config.toml
num_hidden_layers = 9
hidden_size = 64
num_attention_heads = 2
num_key_value_heads = 2
head_dim = 32
intermediate_size = 256
vocab_size = 1356
hidden_act = "squared_relu"
norm = "layernorm"
norm_place = "pre"
norm_eps = 1e-05
positions = "learned"
qk_norm = false
attn_scale = 0.177
bias = "all"
tie_word_embeddings = true
parallel_block = false
init = "normal"
init_std_qkv = 0.0625
init_std_o = 0.0148
init_std_up = 0.0625
init_std_down = 0.0148
optimizer = "soap_variant"
learning_rate = 0.00653
beta1 = 0.95
beta2 = 0.95
weight_decay = 0.063
lr_head = 0.00946
max_grad_norm = 0.5
warmup_steps = 200
schedule = "wsd"
decay_fraction = 0.917
decay_shape = "linear"
final_lr_fraction = 0.0
batch_tokens = 32768
max_seq_len = 1024
doc_mask = true
train_tokens = 113800000
max_steps = 3473
dataset = "wikipedia_en"
Each number is 128 + 32 x the weight over its row's rms, rounded and kept within 0 to 255. Layers, rows and columns count from 0. Numbers have three digits each. The size before them is the row's rms in percent of the matrix's.

# down: layer 5 MLP down (transposed), 256x64, rms 0.18, rows 77-255, columns 0-31
# up: layer 5 MLP up, 256x64, rms 0.202, rows 78-255, columns 0-31
down77 076:151179137095151110145170103129125093192225104047134144152125150111151177153153091076140129123105
up78 116:158141181060136115151086122148156150078150141123124167127123150078144142078224125143134149165139
down78 082:156148129140075151113103138132131149132223147027149132075109158100188162144109119117164138159142
up79 086:143162113103119186153194129138174182095161141117124158182176169105140160112144150122106145115093
down79 078:090146158108135118123135146073063160125188116177101081102151148176059082140088082155094127147147
up80 075:156157144089148139190087135166155121097130123129110180151158149089116151126191145170115128178140
down80 065:138145127115130193112169137121092094125240093157125108100187142166133122174124165169106132167109
up81 101:151118136086123109171091166148117146114167104118151124136119144187081073208113163129184168142072
down81 089:090091096115088137151134181145072189146144150170128155172084110142049131115168070103133097176135
up82 120:147040147097168105082121145099116165162163087136073105112133111105092118124135144158193150183133
down82 134:145137132100087131171169068138107115102103065093129144098149124157140123121141083191129130136118
up83 112:129118112129095060151166153202169068064110073157124118136166154172129122122146179123116127100146
down83 121:164122087167106116128203133179226168156122164167121107144127151104122100111131140138139122111178
up84 107:148175123098140115172182137136097076134144084123147180154138130105094085135141161111200152134077
down84 109:165141102154074142110144155150127117147152157124146084141173142128161137092147136123145140133155
up85 080:115129109154122201098088114119078102126122158123143134118102155041140111138165110133145125098076
down85 077:113144136195068123120154083091099078169146150125166126185120122129145128129138154121152076078160
up86 101:123069105099108167143155194173050136125157103139095159099140130118114129205079167129107161081148
down86 107:162164157154100127132102072064140135200166116123142115083112103120090124122133112163225160121190
up87 108:158104099119113104132157189185121096125172127166139154135103159105138067119115147166109146199115
down87 108:110144127122155095140128197162138083162122120161124118215128109112137104124108160095101096213150
up88 087:124126148129072136178084178183140164103159098127138187102116124135085102158149107070203126133093
down88 080:137154098123082099165132095111072140076136201088109121159142155130128135146099183135170191103136
up89 094:118128109128139124179183037134092107164128137126142202086064132094114093089104125166123120142144
down89 084:099102113146083116111198065168088117153135136110146108087130121135110119135191137072100084146114
up90 081:140132187166127170145148117173134106143081122115152209176108191136106134057115138112096116103157
down90 068:105131135117168124131139083063098112127119175131152080169118115105099101093103143091105126110125
up91 076:141130191176137092192143180136097181047176122130127118116165096052130168144117148146081096167134
down91 078:141132073154179129137183098134067142127144139131154080138127097152118131172161105103071104138180
up92 073:159126111070151080098105108168171097137081096148159162105086212133105156107131150142098136121141
down92 068:121132147128136142097126099139099139161177173179160157133164197160074128128145118120158135109143
up93 097:168111146119120161092110130148114080124145101148121055105147113160123131119100104091117178170095
down93 098:107082110097089100123137170088149173092163071179139086115197136093124123169118152142108149097135
up94 093:177190105124169104176102146114147114099086157117115118166149137123103103117123124157140059096142
down94 101:164171102173127105138141147127133104135153143112096088127180161212131153048105089141127118156138
up95 065:138109065076168101129036140087130089173108126144097089116147098096127124148108071084149151103160
down95 078:130116110132132111095114098128085134132169153182142113117169119132076089163166164100143160118131
up96 110:159132159177114166109093138119131173146135100112134167121088118168133120160149068094137123051133
down96 111:072096110152111145122139140135114120119083142122137165165108156159157113127183093102175129131162
up97 117:158164118145078174130131092130063080108162148180168143124109104124141021123146169144129157122088
down97 133:073105084127196108148191110092154112162132135087168146105187124111201154123156170086088119164123
up98 115:169183144130092127090109172154108181157129113136120103100120176159138137156140114100042160139060
down98 123:133111176141101127143192169137140181146067174125117152135132177109163101122166177102102133145176
up99 114:123145130163126116180109115091149134103136115124065111102122133125110143153181143120102183131085
down99 118:124125128057126088184133134083124132109164024107071121102144143086098159093129089061154110078100
up100 098:160191132128197128113145175107156165091079122116174139155115175085134143099093141104129100118150
down100 102:122178126098199159196131123157168112122093142115143113181135176136145140101152092148114140071120
up101 069:105134096075164080085142103124161147128125125108143148157166179080089141151135117125110076105122
down101 082:147083111139127150102098123117136187128141120212129080108110037087086096101119142106130124131127
up102 113:161081106050077122120135131113172126126132151093155144113150108183076128118172174157138169139080
down102 114:119228134139125073108127085110140099157137129078119133137081151122146106128097151099098194131064
up103 069:181161162116120166111145086167164077173090121134112156148096102096122147154147092120171165087130
down103 074:112106147132103085111084141130034104123138108103110104084143122089090083099127166129099156110156
up104 111:171124139113123136135176137159125104069136107139178125086168182144120148094165097157112121073097
down104 131:101160131114137101133125166165108170143177151097144106151065111122172081083077142142169115164074
up105 079:178105151130111094143156152098144135103125104098164133161118122097183092117081130148074100155097
down105 075:112123119125101151075108151077155051138172168081167132124115110127237116165133126100184120136121
up106 097:139187149138094064128149090143108122099100069123204116148149114133057066112143139140149121111145
down106 095:160171109195170154116160148158112074158165133165133169141216118177145117189163157059082111115156
up107 087:150115153107142200133103148171094102109134087149097063156089109137072153094140171131108168161160
down107 085:067117152124129110126202145124084103098160144154109062152123138141096111200141126106136102146144
up108 082:114136110117054057159142138157169150098123159100159131135126180100127114055232199137133138059154
down108 090:127136135097150137103108109192104137162220156080111138140145126130157159147104089145130171127190
up109 112:159144110156176094143172096114152137151148104128082140153120152150112083160150133128126099141095
down109 111:114107125100141149112138135101175122160082169075112110163125156123130178162109220142158080157106
up110 106:117145138168112149149109153153068163091140117176205205126121199151154124145144109149139094090101
down110 102:135137091123063125116135134153046097092117157168178124102180169197173112135154106128121166123121
up111 116:174103121082061146145124175161096124117125222161121136114180128105144166072138162121144131148152
down111 121:091079100112129172173062120085072102118126156157126101125052124147095094081143143130134119188152
up112 099:182118110190127109131181092166130120133074103131135139097171161106094152156113108102165142069128
down112 086:123120160150136156183141179152174098130160128078119178138131078143123079174135107108119070155129
up113 105:188153106083146166102137090175095107141172177133147164117076120113109128143158124165180129113180
down113 113:132145101113107140151158177128168053102164117090171086094130103153121142194187099108151149087116
up114 105:151119170133100156139118097127099110100100159127105142092182147142091131093116138081136163086124
down114 096:124129138115126115158163147177155115114133167117124130146184153116135111178116137128147116106171
up115 087:127125176166106095175115142171139128147080082103141087118112131136060116107092151096152180141154
down115 096:113136171149157146153154145124079147143125181117112127068139185119099084133061128136141133161120
up116 099:149099120099105121133151111161093169157147148178155180108127134144118172153144168119149096118100
down116 105:110163152146134135084107138117043135134168147132093108115132124167175139145098083093130180117161
up117 081:200134167121101153092068150110160042092138148134163134148109192089130140137162126166101129178108
down117 066:171143160134119127044091089122100122097166094219190127139118154121128126129168162131093096143090
up118 112:098085055137085103065168136205141160118117125120125067162138169143146113095101140106125117129129
down118 105:080177081097109086154119255103134100119116099118124108153150138147092127177092149141102145195112
up119 087:202157159139164132150115137120164116111135151092153117142136104079115152035170155149112159146110
down119 092:161165145126142078089091157114114126085138148094086129120073091144119112114107071121130156147178
up120 083:099142093062169119099121091119109084128117177193119152166124101122163142103146135097072166160095
down120 089:137114121136102146156143164161095140132156140146127076127059178110150123161116130137172113196145
up121 116:160090085120154080102122135125126148091181074111164107088132106132083083170154116172197141144160
down121 122:101157168147102135131132209132145145096103117113139106129185094086133100112117121166167171141144
up122 114:135081091150108135177121135176154135120139121163113112110126165128131123182101160172147165146104
down122 115:105104134096126110134176159053123106141134127101116168202139125126148144144089125103149180099094
up123 102:048164124083129180135145094146091101089130156109157150152132091156116112044142128116102138092122
down123 099:138128085146139133126105167167142172144178156065117114204163136144196137139161189102159185105140
up124 105:109106111125142107187099199113091082091068055137133136121105089188100147112115148121106101154192
down124 101:098168111186088146153174149193093095136091148081114139151134117189165084183124112116150157128136
up125 123:122100104152139116187113126109124132098158075162072143156134148116088082217114159132140148126120
down125 129:137126153188107128080082065120097161130127084095145102099124149099167158136083120102162133173096
up126 096:147167090092124111116108121150162093127122107134076152128194121126120112100148113175154123137124
down126 086:117173054166121108110099152096145118114124126199067118115161082182145124117134143099140064129224
up127 071:118156091099085135184161147092114145128142101113199140119138157169118113140195139088086207145123
down127 067:141165074153161084137144139115103135117193116131071076095191131119085152153181148070142146100141
up128 099:097118100086126125130151139131147138148134144068176095101154155097103115154099166112155153118049
down128 105:126187136135179114117143134107105140135055110090153080116144178079099176140142099130161126119100
up129 078:168147152058066058130146134156189140125155106131136184125151118125142136129103115173153165107179
down129 063:103137105143126129112170053142090134122173098182131107127135062138099095186124189138121095149136
up130 093:148150107172087094098109156100068174174187062109118172066117111136124160136149182148166123112098
down130 091:186121145153095058116197160051174164109174136130160058047129163119150104139085110152124146133132
up131 109:120145106125103127183114093121077173126141127180123111071122123149134128135122156139075112166134
down131 106:124153126104159069143153120177114110123098138114102156122189112134142161173052163154119124130115
up132 091:132103189065208214128094107153109093146124094127132106145180088159120134086193129160144131098150
down132 094:140191150115178102153120120177136073151190133072078101145104100133118189130149143083136182156141
up133 087:168099154103082128156085119136139074128154120136148170109092101070111119096139124119106142158207
down133 089:200209112085131117120057147147100093124121096084116172117126127136122133149151179150145127153072
up134 103:161112181160159096105138107225098122181145120115162128150202123131128073067154162118070106121133
down134 106:168104152100177135122154159220154103190170130151132156128143169159143161166138100159131082101095
up135 097:118118113182152184133101110097133132125165091162106128164126128144153078085124152122052193118125
down135 097:161118134161089060146107158153091113111124169073076095134120115144132146129200144124155113139183
up136 099:094143113149064178122180159103106178144124107092141136110174064172104076092142145081071118163110
down136 081:143172128129116183110184118158134119097173127082103124093150116126198135193124125095124161120130
up137 094:108197115124127087171106121158151132126075113147122194129122154115105079116116121114109147137135
down137 086:100137101143172166070160140112111096078135153089127136122180156147150078149141103147086095122079
up138 097:096121132137166151122125125171113075157078150136159134169132172154101022121143101081109127125109
down138 106:167092141129145068107137147130090144154143136014088083186110089098141107176147130082126111157150
up139 099:088101126043070160100119199172108124153123175130142095149069118111049157115131155120201167154108
down139 097:145129167128103115104137138136164077125120127147080156130103111105198115134069161118146142165095
up140 103:121086145143121150157138130149163176163160126136144099146167141212142098099154141117126115100098
down140 108:151105112162130132151059129152188168136141145201129188179126177130129148168122100152195135112171
up141 107:150107179077175168081061161119087171131102092121119100172114099183106140047151127141170107157139
down141 102:175131129081111114084125154211118155113212163111099108119148124111145149110187146103158097108210
up142 068:118127188193154111182116135151212110088114126095150179141140103123128176123106107149104145137050
down142 074:118163180174151143112159116123131108116122104213099128140147111147096074100122185146122120121136
up143 097:115141129088089089159119058151145124148102127184081066108121135117129106025178125166116166130142
down143 103:113143131175110114122093183115078130113125179118125113108123121171108107094134094115158113123142
up144 106:179140122123151146135117111073137169135096111072171121136146105130103099119151136133084128140085
down144 099:135098142087135067162093145110074123143159104045132108039100115114075147106106134162151160169190
up145 089:138100200158138140224147093150183091104117090126111116108064112128132162113108108097136100115192
down145 087:162118165146099087116180096168137182160086083100184134110155099112142108161099139168166147122112
up146 095:125078147119090190131110142162089099108138101122122205083162169084093125150145138163153175089122
down146 088:132145145186156123151128089088113163130124189079098125137085147091194086133085106137106141131123
up147 081:147153126090097149163093135116107095145087175155164120162174150107120216144164126102083132101153
down147 085:093170169208113124117078116097100121112147180115093133142140189126146129151126173097201186116188
up148 093:112127152170172093137123133140089138081152080092159139216110128145074110099118048104132112171109
down148 076:159136077177118119143083125103196122161108117176137116216130072075180158091124200105134141133128
up149 097:115131169101109132117133167180081152125096151186166167126149120115159085096152184130112128119153
down149 103:106118153114154155045128159162124125120119164104179167163100189171145104146149117101096142161136
up150 090:175154083085095128120168146123130140092134086119117137136121101124134140077172108116149175178096
down150 094:102151129099178090080140162122127117168208128065062096144080133128131103118140124096161146128142
up151 112:105135151125133158114203092166078166106139143141086121101098044106120151124120143123130131090125
down151 111:074158158098145148121159153127093133113134190099095157128146089167182078160139099080126081078108
up152 097:110067103145092143154188133166123111097151146129144132140103125113172104076090138131115091126130
down152 096:166101137102154111123153111140113149088073137148140148174128171100163111129163134088128135177145
up153 114:089168097126118134118176153149082165046052144120125126165110130071100132091091142130144114156127
down153 110:124166182109148131131096187129162058121113103094155114150111099126143119121160086139159108171148
up154 105:166129157124112119135152136143052124053144091147062116112163137121048081153170148112144148086160
down154 114:111125161118125164161168164174138132115123144079165175184135191122198175091099067140121088158073
up155 084:197121127128167176134123119127120140128076148151085115125112120109108073124160104100098120170223
down155 092:169144167156151094132126154159102103091144151102117163158103137117164095135134157127082123124097
up156 109:147120172086148099154090158096142114119132104140151138118190144161099107159123144202114154100160
down156 092:120151074125133126119181098159099071110118122130153110097218085098137162161164086107080136114090
up157 094:183145117190141125130159202129162085114109118163161140083107152156098187130118120168126136123172
down157 094:149174088198105091137171142110130064140062147098106073106155117125133188153114125095086110162142
up158 097:119158139151110132143168125114125169092156120124117165130142219080115106089145117141030180143091
down158 088:174116130126133113107086125140172099159145118127076091154068117042140146123135147105096154171136
up159 111:148121151087154124122152136220171141148091085128047145101148190095086157131140178117116113041146
down159 109:152090093100177103187128115134178139153108121086081149118134115169180093099114140115127130127140
up160 089:095123140187090121097156131145098148122169072097158176139179135083118115153125098154079171101065
down160 084:201108112093185100148097122156119071198163151106082109182146096106151146093136134098161103216121
up161 094:164106148109103116180106177124106188084140140124108174094077157091098099123168137134183144109097
down161 090:152163119141129135153127180163124127114138163057154125147134156134220102127127117158104192112135
up162 080:143088138158105108114167145130157180102131151160111108124113119212110111099145116125178178173168
down162 087:108131089181135113186139183118115126098150166116071116134115197108098150130142131104157121106209
up163 087:169208137080101071087113087148104140105061108121117196154082186094107103128123142096115163148117
down163 087:134153160139124127124173109142098109109138145158097139091109141184102083115112176112134100149156
up164 088:141159078150093081090119107143150108149211098178095201153125125105179163110065165176092136107080
down164 085:174107109148116129120125088151108125132192080201097129130121106074132084155090096149127134123100
up165 116:125120124142059116068136154146091145137129116114127176080114122169146114106145157057088102121121
down165 113:126119063123119162150129102133078112154148148079169211087100106158123151122139142134093138159091
up166 099:170136108114117122195140133126075134111128133146153145086124144092135122144141107137136160119071
down166 106:115213149113129076127141098132072122144129134095098156100146210163170070188120069105135174125096
up167 109:116120106070165115107156144081125175117131134143156127108091106149153134131200132152123144054122
down167 112:077156110148141168152174083086218133162126157146131112172159134170168139111127157181155131123142
up168 110:107120175114144167124166125153078211144114156133167168158212114165142086104099095111169114141071
down168 101:089064212047140136149130105105149166181154119096092111089123102165184159183102115103163136159104
up169 105:140148096162118155153172177120166198169148091119129073111186050190107130125066111108129206113109
down169 112:136131168137126088081164117129143171132155174149149144100082130083077174118068108156128109170158
up170 092:132143099147076100151118083133135116105133080124077162114169079144130113137176184106115122124149
down170 104:132162131057151116160156151179085069092090144107124094092176119140180098168132118117111135135124
up171 118:107149087145080107140157154120089112104175142133180091128147113131150086107093126137127121119099
down171 110:147180139139134093105095133104118104119116223119094110129146122183129109063114191148148169090163
up172 123:110135158126130170182133137147103098145101085112163110108152088112121125106129159151124123148118
down172 124:118112143155099148142142113143088136138111195130179125155172155141142178175163163107182117176123
up173 100:053110126149172112097108090175145172136088156119148171178134186136104110122100119189144177111127
down173 104:157161167141137106112097147106141197160126145166163127078097101053080086119112188159139158174136
up174 100:197132065104141109147072053168074127144108133132086193168149124081072124127139082135108138163140
down174 113:093136108131128181144086079160116115128161127138112145153168135093121142160119123112158177085189
up175 077:170160162140158130098086081128164165129126116118129090163137066164093091115120141137093148134113
down175 074:107106124124103103098103135098057121084176108118141062108151062115070109093117127132113120107138
up176 128:171086182109127112136110135143099163105177066138145116109144081098105082092101123165112111118138
down176 112:070130133137160112123137137140110148086134113142108129141114151119163134173092192147188138078120
up177 081:110087096040191132164153124187138172186128107102160124135094154138109125116116103109090184143139
down177 065:085130113138130138098125149094113127162186134165120158129166097105046069162114161094121140123078
up178 086:231109096149166093121065161166108100188106109145080161171117196113089117104101093140086138131121
down178 089:111140085090147143143104100145101148163216115121062131174139099109095113126154114123166135093151
up179 119:164060159109086144111184159146075109123123156134045154155144082110093129143088174154134127126155
down179 108:137120174143130157139159112154150090115066125053081231164127125086131121101160093182139128100128
up180 107:119128114095132064156128115161084123089075114184121108140107184154144132139072102117101161131142
down180 106:148136154103142167205076102159134139145128113142173100166101181154116077147133051167128074152098
up181 106:124087096134124190140139134104109154135062056136098098103229095127133097117169151132087139109126
down181 110:154084147111194148132105181103187114138128144112135117193187147138159098117155109149084151090139
up182 118:097166098106082107146118158167112135124084084134146099175124122112085125151129156078170164093143
down182 125:114174074157165107150104134107161150087155149131154093090163090166114150113088098073143131123151
up183 101:122189146178170167100119101118146080141163121106179086138186103158115124113065101153075135098123
down183 094:100174117155139083059108139114169125143141183053128146156156090135190107112165061143178145142113
up184 068:151151153122159142147114205172150096139207114171104132121192157069132128094082117160139098100103
down184 064:087117126128121146105116123153122119079137123213100107118137101156112114080070166125112097115132
up185 139:162224067125089142166137114101040120141117054166156157127139121196117111128121152085106127111090
down185 121:158179151115124133114127149084096135117171112129136094182165144090138113161081112187164055116072
up186 115:168076169141114171164102120122088121170113068138163156113151175153156154164169168163170104108097
down186 120:118137107145121132120123153140100132175119152177164149154156087157145144158075169158113114154084
up187 107:088130204092176112189120158147104117115091117142092135143129139122119111089128172110082115122119
down187 100:088083143107119100156089110144165190171114209144141150099142142057151151132120111180142114150120
up188 107:172129137147125166103123155150091119071144124136127163112097081100136199097097128091183150161096
down188 111:128131157172181109097132121145100151155152156114126122078145123103115139090131181093094076080131
up189 077:149075103122151139183123160191070165138138132125080089152173105116146104118093080135130157117153
down189 070:098095099148109112146126137107100137070151149159171100071104118109121090101067165084116090137099
up190 082:199068074098088096146079122137133112081079130117100135164084187106114128125154121093110157118152
down190 081:129119172167095145131146085100121131167188109148096092104129069163125074090110158135106103122139
up191 117:111110114096128213120128103152105163124155144115155099109160081142082146173123130163139153113127
down191 131:166158102170132081107125109128100201145095115129128160150191105121119131089116087125122095142181
up192 113:133069107191157136132095154192074108134094115118170076158185112100117113058092127191149160118137
down192 122:093101126109096067108133145099104111160128122106137119138112132085092134112078079147177171118158
up193 094:110100150137079149170105105133029138058134090160175134109141104135155133125119088104184120136072
down193 092:144076120134121116148136171114073100085214169089147126075134125111117142116105123141076133174118
up194 109:157128110171160121157139191134165126158134162133140125101170105067128116089159134112082167184150
down194 108:124106185107150126126158155067199111177111153102059069131117127137173148109114161113128139182134
up195 092:122124138114101111145179131133106169105126066128116145068130117116119089158130097126119206161180
down195 106:154137145122126138115086137178084142113144081130084086156113115159153138158124138114093128101074
up196 083:141083139135134098166132184130147147081173177096157097093150066106101162126124122125165152122150
down196 085:168115111101115119095170132118115184072108129144081099130138084141092096128160117063124074136114
up197 092:088166091129146187095066130139121091142141158165107123153112145073104105156144114144163166132131
down197 092:124120156110148159099086149077087144153094111198105113110173132136100113110145180180137104113154
up198 102:122193112106123178143128135117119171146130138116176153141131211112154088135104170149086162054078
down198 101:148198132133134163149131155081151110107155168096078095112088180124138150164129091174080132097175
up199 117:128111162108095130105149142204195118058070106112143135105156171086125189135104126077156160113130
down199 116:116137120136168081137147147165182135069092142172146088101082149104122107120116071080115135182139
up200 092:086124081099160193134135137124142132084154074070125119141114112145118131104162176079141122122149
down200 098:147183136134139153118093067190136142118167179164115171146133175135150153151076140056197112107128
up201 109:112135116181129173093139106095113133072180095115154104175125096104118163068167146177120171105093
down201 107:103160129099071203101128120103145164120068133105140166163094126091115148139165113054158134108097
up202 082:194107167067157181121123150183129138125116100110140135153186144145096132091117140128088123059162
down202 087:131200141146121087192087165142168095092203157095126130143108118123167088140168146121175168110107
up203 102:137131165155044163153190174196097152135127128141107082114053155109108104132130143097106137126087
down203 102:050185112186143099068197132140097103173108162091082121128107101145137115135134148145138131136126
up204 073:134149147118070163104087147171139110084041138159116135136099184091124124164135155180184120121058
down204 078:102176134118145115187121150143092087083112124155184134132141187152117133135124186110167099148106
up205 109:222134079144136143153129191159110108097177137133108173171116140104087052129130136111183107124115
down205 110:107093142059137188213115097180135092126112170153144118181143136123100126066114157156156105092110
up206 112:150087138124076113167103115130074108173154120127113149066199079142120102148139123191101100119146
down206 126:136123126075063124107115092135134185134045118169165101112133052066128092117142135161159106114106
up207 096:076160129154175165197096155118103156167113048193086161122118139164109105134149182135072106116138
down207 093:119111100142175107128187181141192115159108100116125156112152136141158206087165159101151103057109
up208 114:103091151058167096136134135098114112136122143171143172124124100116065114124082134157157092138160
down208 114:130102094135156101175150147165145097115084089122138102135110139113070144107097128142154108153093
up209 090:133179098132119158127140102164147148132155070184110058162154161168105137076105124103122198070150
down209 094:102109100134071142147106127148105126105173137162121131063114110153102113187136139109217093185152
up210 094:144079114135118166165154137102116235096106154102114088132099139118107148160119171103133129159139
down210 108:119101131172120094101094131084102152137126147092102195106080149229123138102087137103138146125060
up211 096:166055131198132120116141128092122113153137107134143163134157168103080118151169150102165114140135
down211 093:158085096181118157186081127155117128155150116119107109114156064114118165165120162102127121166162
up212 090:089138089121158107157131069118068143153100081098110104138136147138151092065128149136088170114101
down212 097:084090146115171079134122057112128103126151092068092121137141189123180082156160120155098135104115
up213 107:162119115199108118113120142212145176111127139175126126182161155134150120091156134157176107126083
down213 113:152161170065165121121143167206144099154170108169161145106119106148163114138117103112154124119174
up214 111:112136136108138146125184113143102156102086165087178130157196130147127146126117149135140135135125
down214 090:084119122111135143138122087145162128122174167065176132148121096124127146132094139079155150175153
up215 068:139140148125105064115149101159160179134138144160113149113112184123083135086087089141097120169155
down215 065:081182146134076149125175068097108132128172089195109154104137136156131081085145154163109157160120
up216 116:123129088131170112166112147137080208133163100123125106082136128108108160157116155096098189176090
down216 106:095121113137125147137150140118165122135158176116092115187093140087198168127119169141167124168086
up217 095:138195202082099161163116080125137092141117090119106187088102140116109103091172159126139155142072
down217 093:099125160162079134129112143120109156099242132062139112117137146065116123099182151109092124116149
up218 091:063116096085129159110095169104146101188075201147117172144109062104048086140116138064148110088120
down218 103:131113148058129127102148118154158162097124111148134131117106111067127095163084098124165137155170
up219 086:051135089136151060160131167123088156147135120127107177122162115142088112144112120192137134155099
down219 094:150129167130070097071141151161110110122149173140158087119174095151126135066146115123094099141133
up220 088:171056148132133088146047160136078144120113142116143136132166121118081107135079125177154112106165
down220 079:175050120145121107087114119071123093107134133102087105126133110135117124158145173087158137123143
up221 112:125100104118122139079233161105142178112122108105131065168143121112152102103149146176125108129083
down221 116:092083162131113095113126176142142118077132138104229154144110111052114124134175148138162138118140
up222 107:101107110143103145040173136193147165100147124107188102119194143139156106094127183145102135154185
down222 116:106081120146155135155185153159171120130094131077049097142131169134157139114152106144120169139134
up223 119:092112080085092154133125112214102107094118136135151121135094108165110082115112066097089132164159
down223 123:111099112137107129174132196163138203176133147127096075149089136124087123138134133112133162094156
up224 093:131087146158120171177115164174106148070128111119166158046137097148091150123101157103145140105149
down224 096:127116153145101148187156159160146149138148135063078087093147193127114147196163122197146088118110
up225 106:131126125134145176136146128175094129173111077177153139095198124152128126133070152145137168125081
down225 109:101128150084166092070110135086122139084127141149102067088142102125093104111151180125151152130145
up226 093:157155132185153113098127082144132090094122097161163169126200145120090146178119135188145145204145
down226 089:156145154106119134094095111117163141178118102186123158196165109132172091088155114115122149198116
up227 107:173104146139175120098119209142129149071103132138178136127138092109118201079132153061110097106146
down227 107:116103133116204099102137145123094121180136186126118165140107137142182167145157155104149108142147
up228 104:129186084178108167149111163135115117154134147167100096111089127104140099137079132107056121076161
down228 101:132205105125121125113125177112113085120126083063093088157115106108115105149195151083156109086149
up229 094:133118134103126110121090189179194118098155142102138109104153066095080146162130136100144162097071
down229 102:133155077122106107080134162092142146076116143140144106142176155152137116169125165184092153115113
up230 115:160141146109122093117146165155096125105120095177155136113082149087090185170132150119155196129105
down230 120:154147151114167141070088134170100129129127146118083140104142158107155210157121075115125151143148
up231 104:192109149151109162102122150105070188108095100133127141097105140135103171061084144106128159161164
down231 104:182176155127157096083089114087123131166097133089097105127153149136083163088102100137164175154143
up232 108:066099133101123187122136155185097189098184110143116113071135057139163128152087164119141144103138
down232 105:135152109130105197109148122154134104113153165085125109123100105140088135176091158089128169117146
up233 094:087103117176088090112153110099115147180084112108092167147096117098104111077166195083126160082140
down233 093:097079145093108091138099081154139169097115115122098124148147092171140144041154105105125152128184
up234 117:163123182080144169129119143163081175060131131146165192090140133097126136121221130089153128098107
down234 120:146069147079120115141094151149118180090173213136125120093099131171122138126089134169124137122147
up235 093:173150141091178125193151163134116097121128105120134151149105153109107084115133118132103113075170
down235 081:154128087152093135095153123129212114142190102081177104126120105074170119215122114127122089117137
up236 096:157144130063146130154103167149139180107133134146083094172170130082143076103164165177195141146085
down236 096:110153105126111208138152148100129143044150102153171120153147129162143159139076143107162104132104
up237 106:111100111085100136180141152174127160088202103101170148117122105090111146101195089135146135113099
down237 094:130181095125099113143130101071126133168093111100118082122125127184139136104158143190114136088096
up238 094:153111112087129112094114089113123103130058105130165081141183146094204134168111125192071153157141
down238 087:121168162094128145166077202104122160094144156172184127156094061177163133137114078141141132173150
up239 103:144152096136119123140133188114150126097142112151152083119176127111128153053101110105159160116040
down239 107:148166114110162106063088162090092090134148146123098145126185128076092138123116081084149173177112
up240 120:131131110105119088158131133167095216109106144141205097091145165134141121112147151106133095100077
down240 108:141133131076124147147133150145060168161135162131189082058129133184151110161177145124186134106116
up241 091:142167150057157105144095152160136120116069160138107111143129097108113164115137150090111124161127
down241 084:134186117179123166110118067058092126122060124151084121134151111135123117141167172156112156144136
up242 124:175148108136133127142158145119114174166131098157108141112225115114134079134108100139121154191095
down242 115:118122184157138098145155127137140107137143114079124115171121123101173143136091095095146096146158
up243 111:096120149071107177130140179094141129079117129138118136102097110126135178113140175123130196128115
down243 099:120156128082160148148180107176125084144130157120099117150118138096152108165189137101083114111086
up244 103:115113161136116091143077179139159155047153126109160155122123135112118107097185180032175161135117
down244 085:136170106095121073122096168134103111126196139045055122127134120149140133178147175140104166089164
up245 098:163149092206133168112111110165097129137101115140163078078186098085149133144116104130123148163127
down245 099:113134143167128163140110152121094099086145140112074115126177163111098151125172063093146152124137
up246 100:164103152138159134096189172110115184188107089099163116114161145087114141112204167115128192145128
down246 106:158081129171165138169163146177092156141101175164069101145129097155092150122108198106090115137166
up247 099:182115129142144105177131111122110199108124093161135105122108101139119128098152141123156053100121
down247 102:144141146097198063151059124130137206128153094110118132150095136101150148101126146128183124157123
up248 116:135171140129166142065079098126130131160113105129215141135099133167119118072151155177104148145079
down248 105:111118122154095184105178103185110118182145121143140161124166037137133123157115156064169104099090
up249 102:083146130135092151062182168126071174111125146184124104135135089086146055131090141149131085101109
down249 109:147171098135130114094141137137165098163193134177113142047135189126121119147145072152155120155145
up250 110:109164111072144136089109123175131113121103110138075135134156104173076180152089200136106097068164
down250 118:094151069127133100184121127151109118132119151134101099147133136165127125131101146129184120090138
up251 095:095087073112152111161143089152172098102154141144124151157181157158102148088103158078106124122090
down251 092:163165124084111156160130152157190180138125202074156113148177105129128128141130168126098103147108
up252 082:112153114094134165159156085144067096120107107137107140136102178123098143119167109063134151166113
down252 078:141170152164115165136127201164107166161047149066129116117150158126184150175125087161134159146128
up253 110:123163095112154096094145158150104140095170082141108145214127111103060132098150129132168156093134
down253 104:147117149166158097102168130140161179162198132096094110180093151115213100103131118197152138172128
up254 092:141116069120126163146118072130030087153107155177129161119081149148170116135162106156082116128165
down254 096:162126089162124088192111125197127151144198157088095155140112111168119142156148129129155157117154
up255 101:112168144160161137103117172132083089123100136129122148137155119142121136173154109103176156152162
down255 103:106172116135143126183118159136166209137165145147118178172099193166096182121134081124129136144171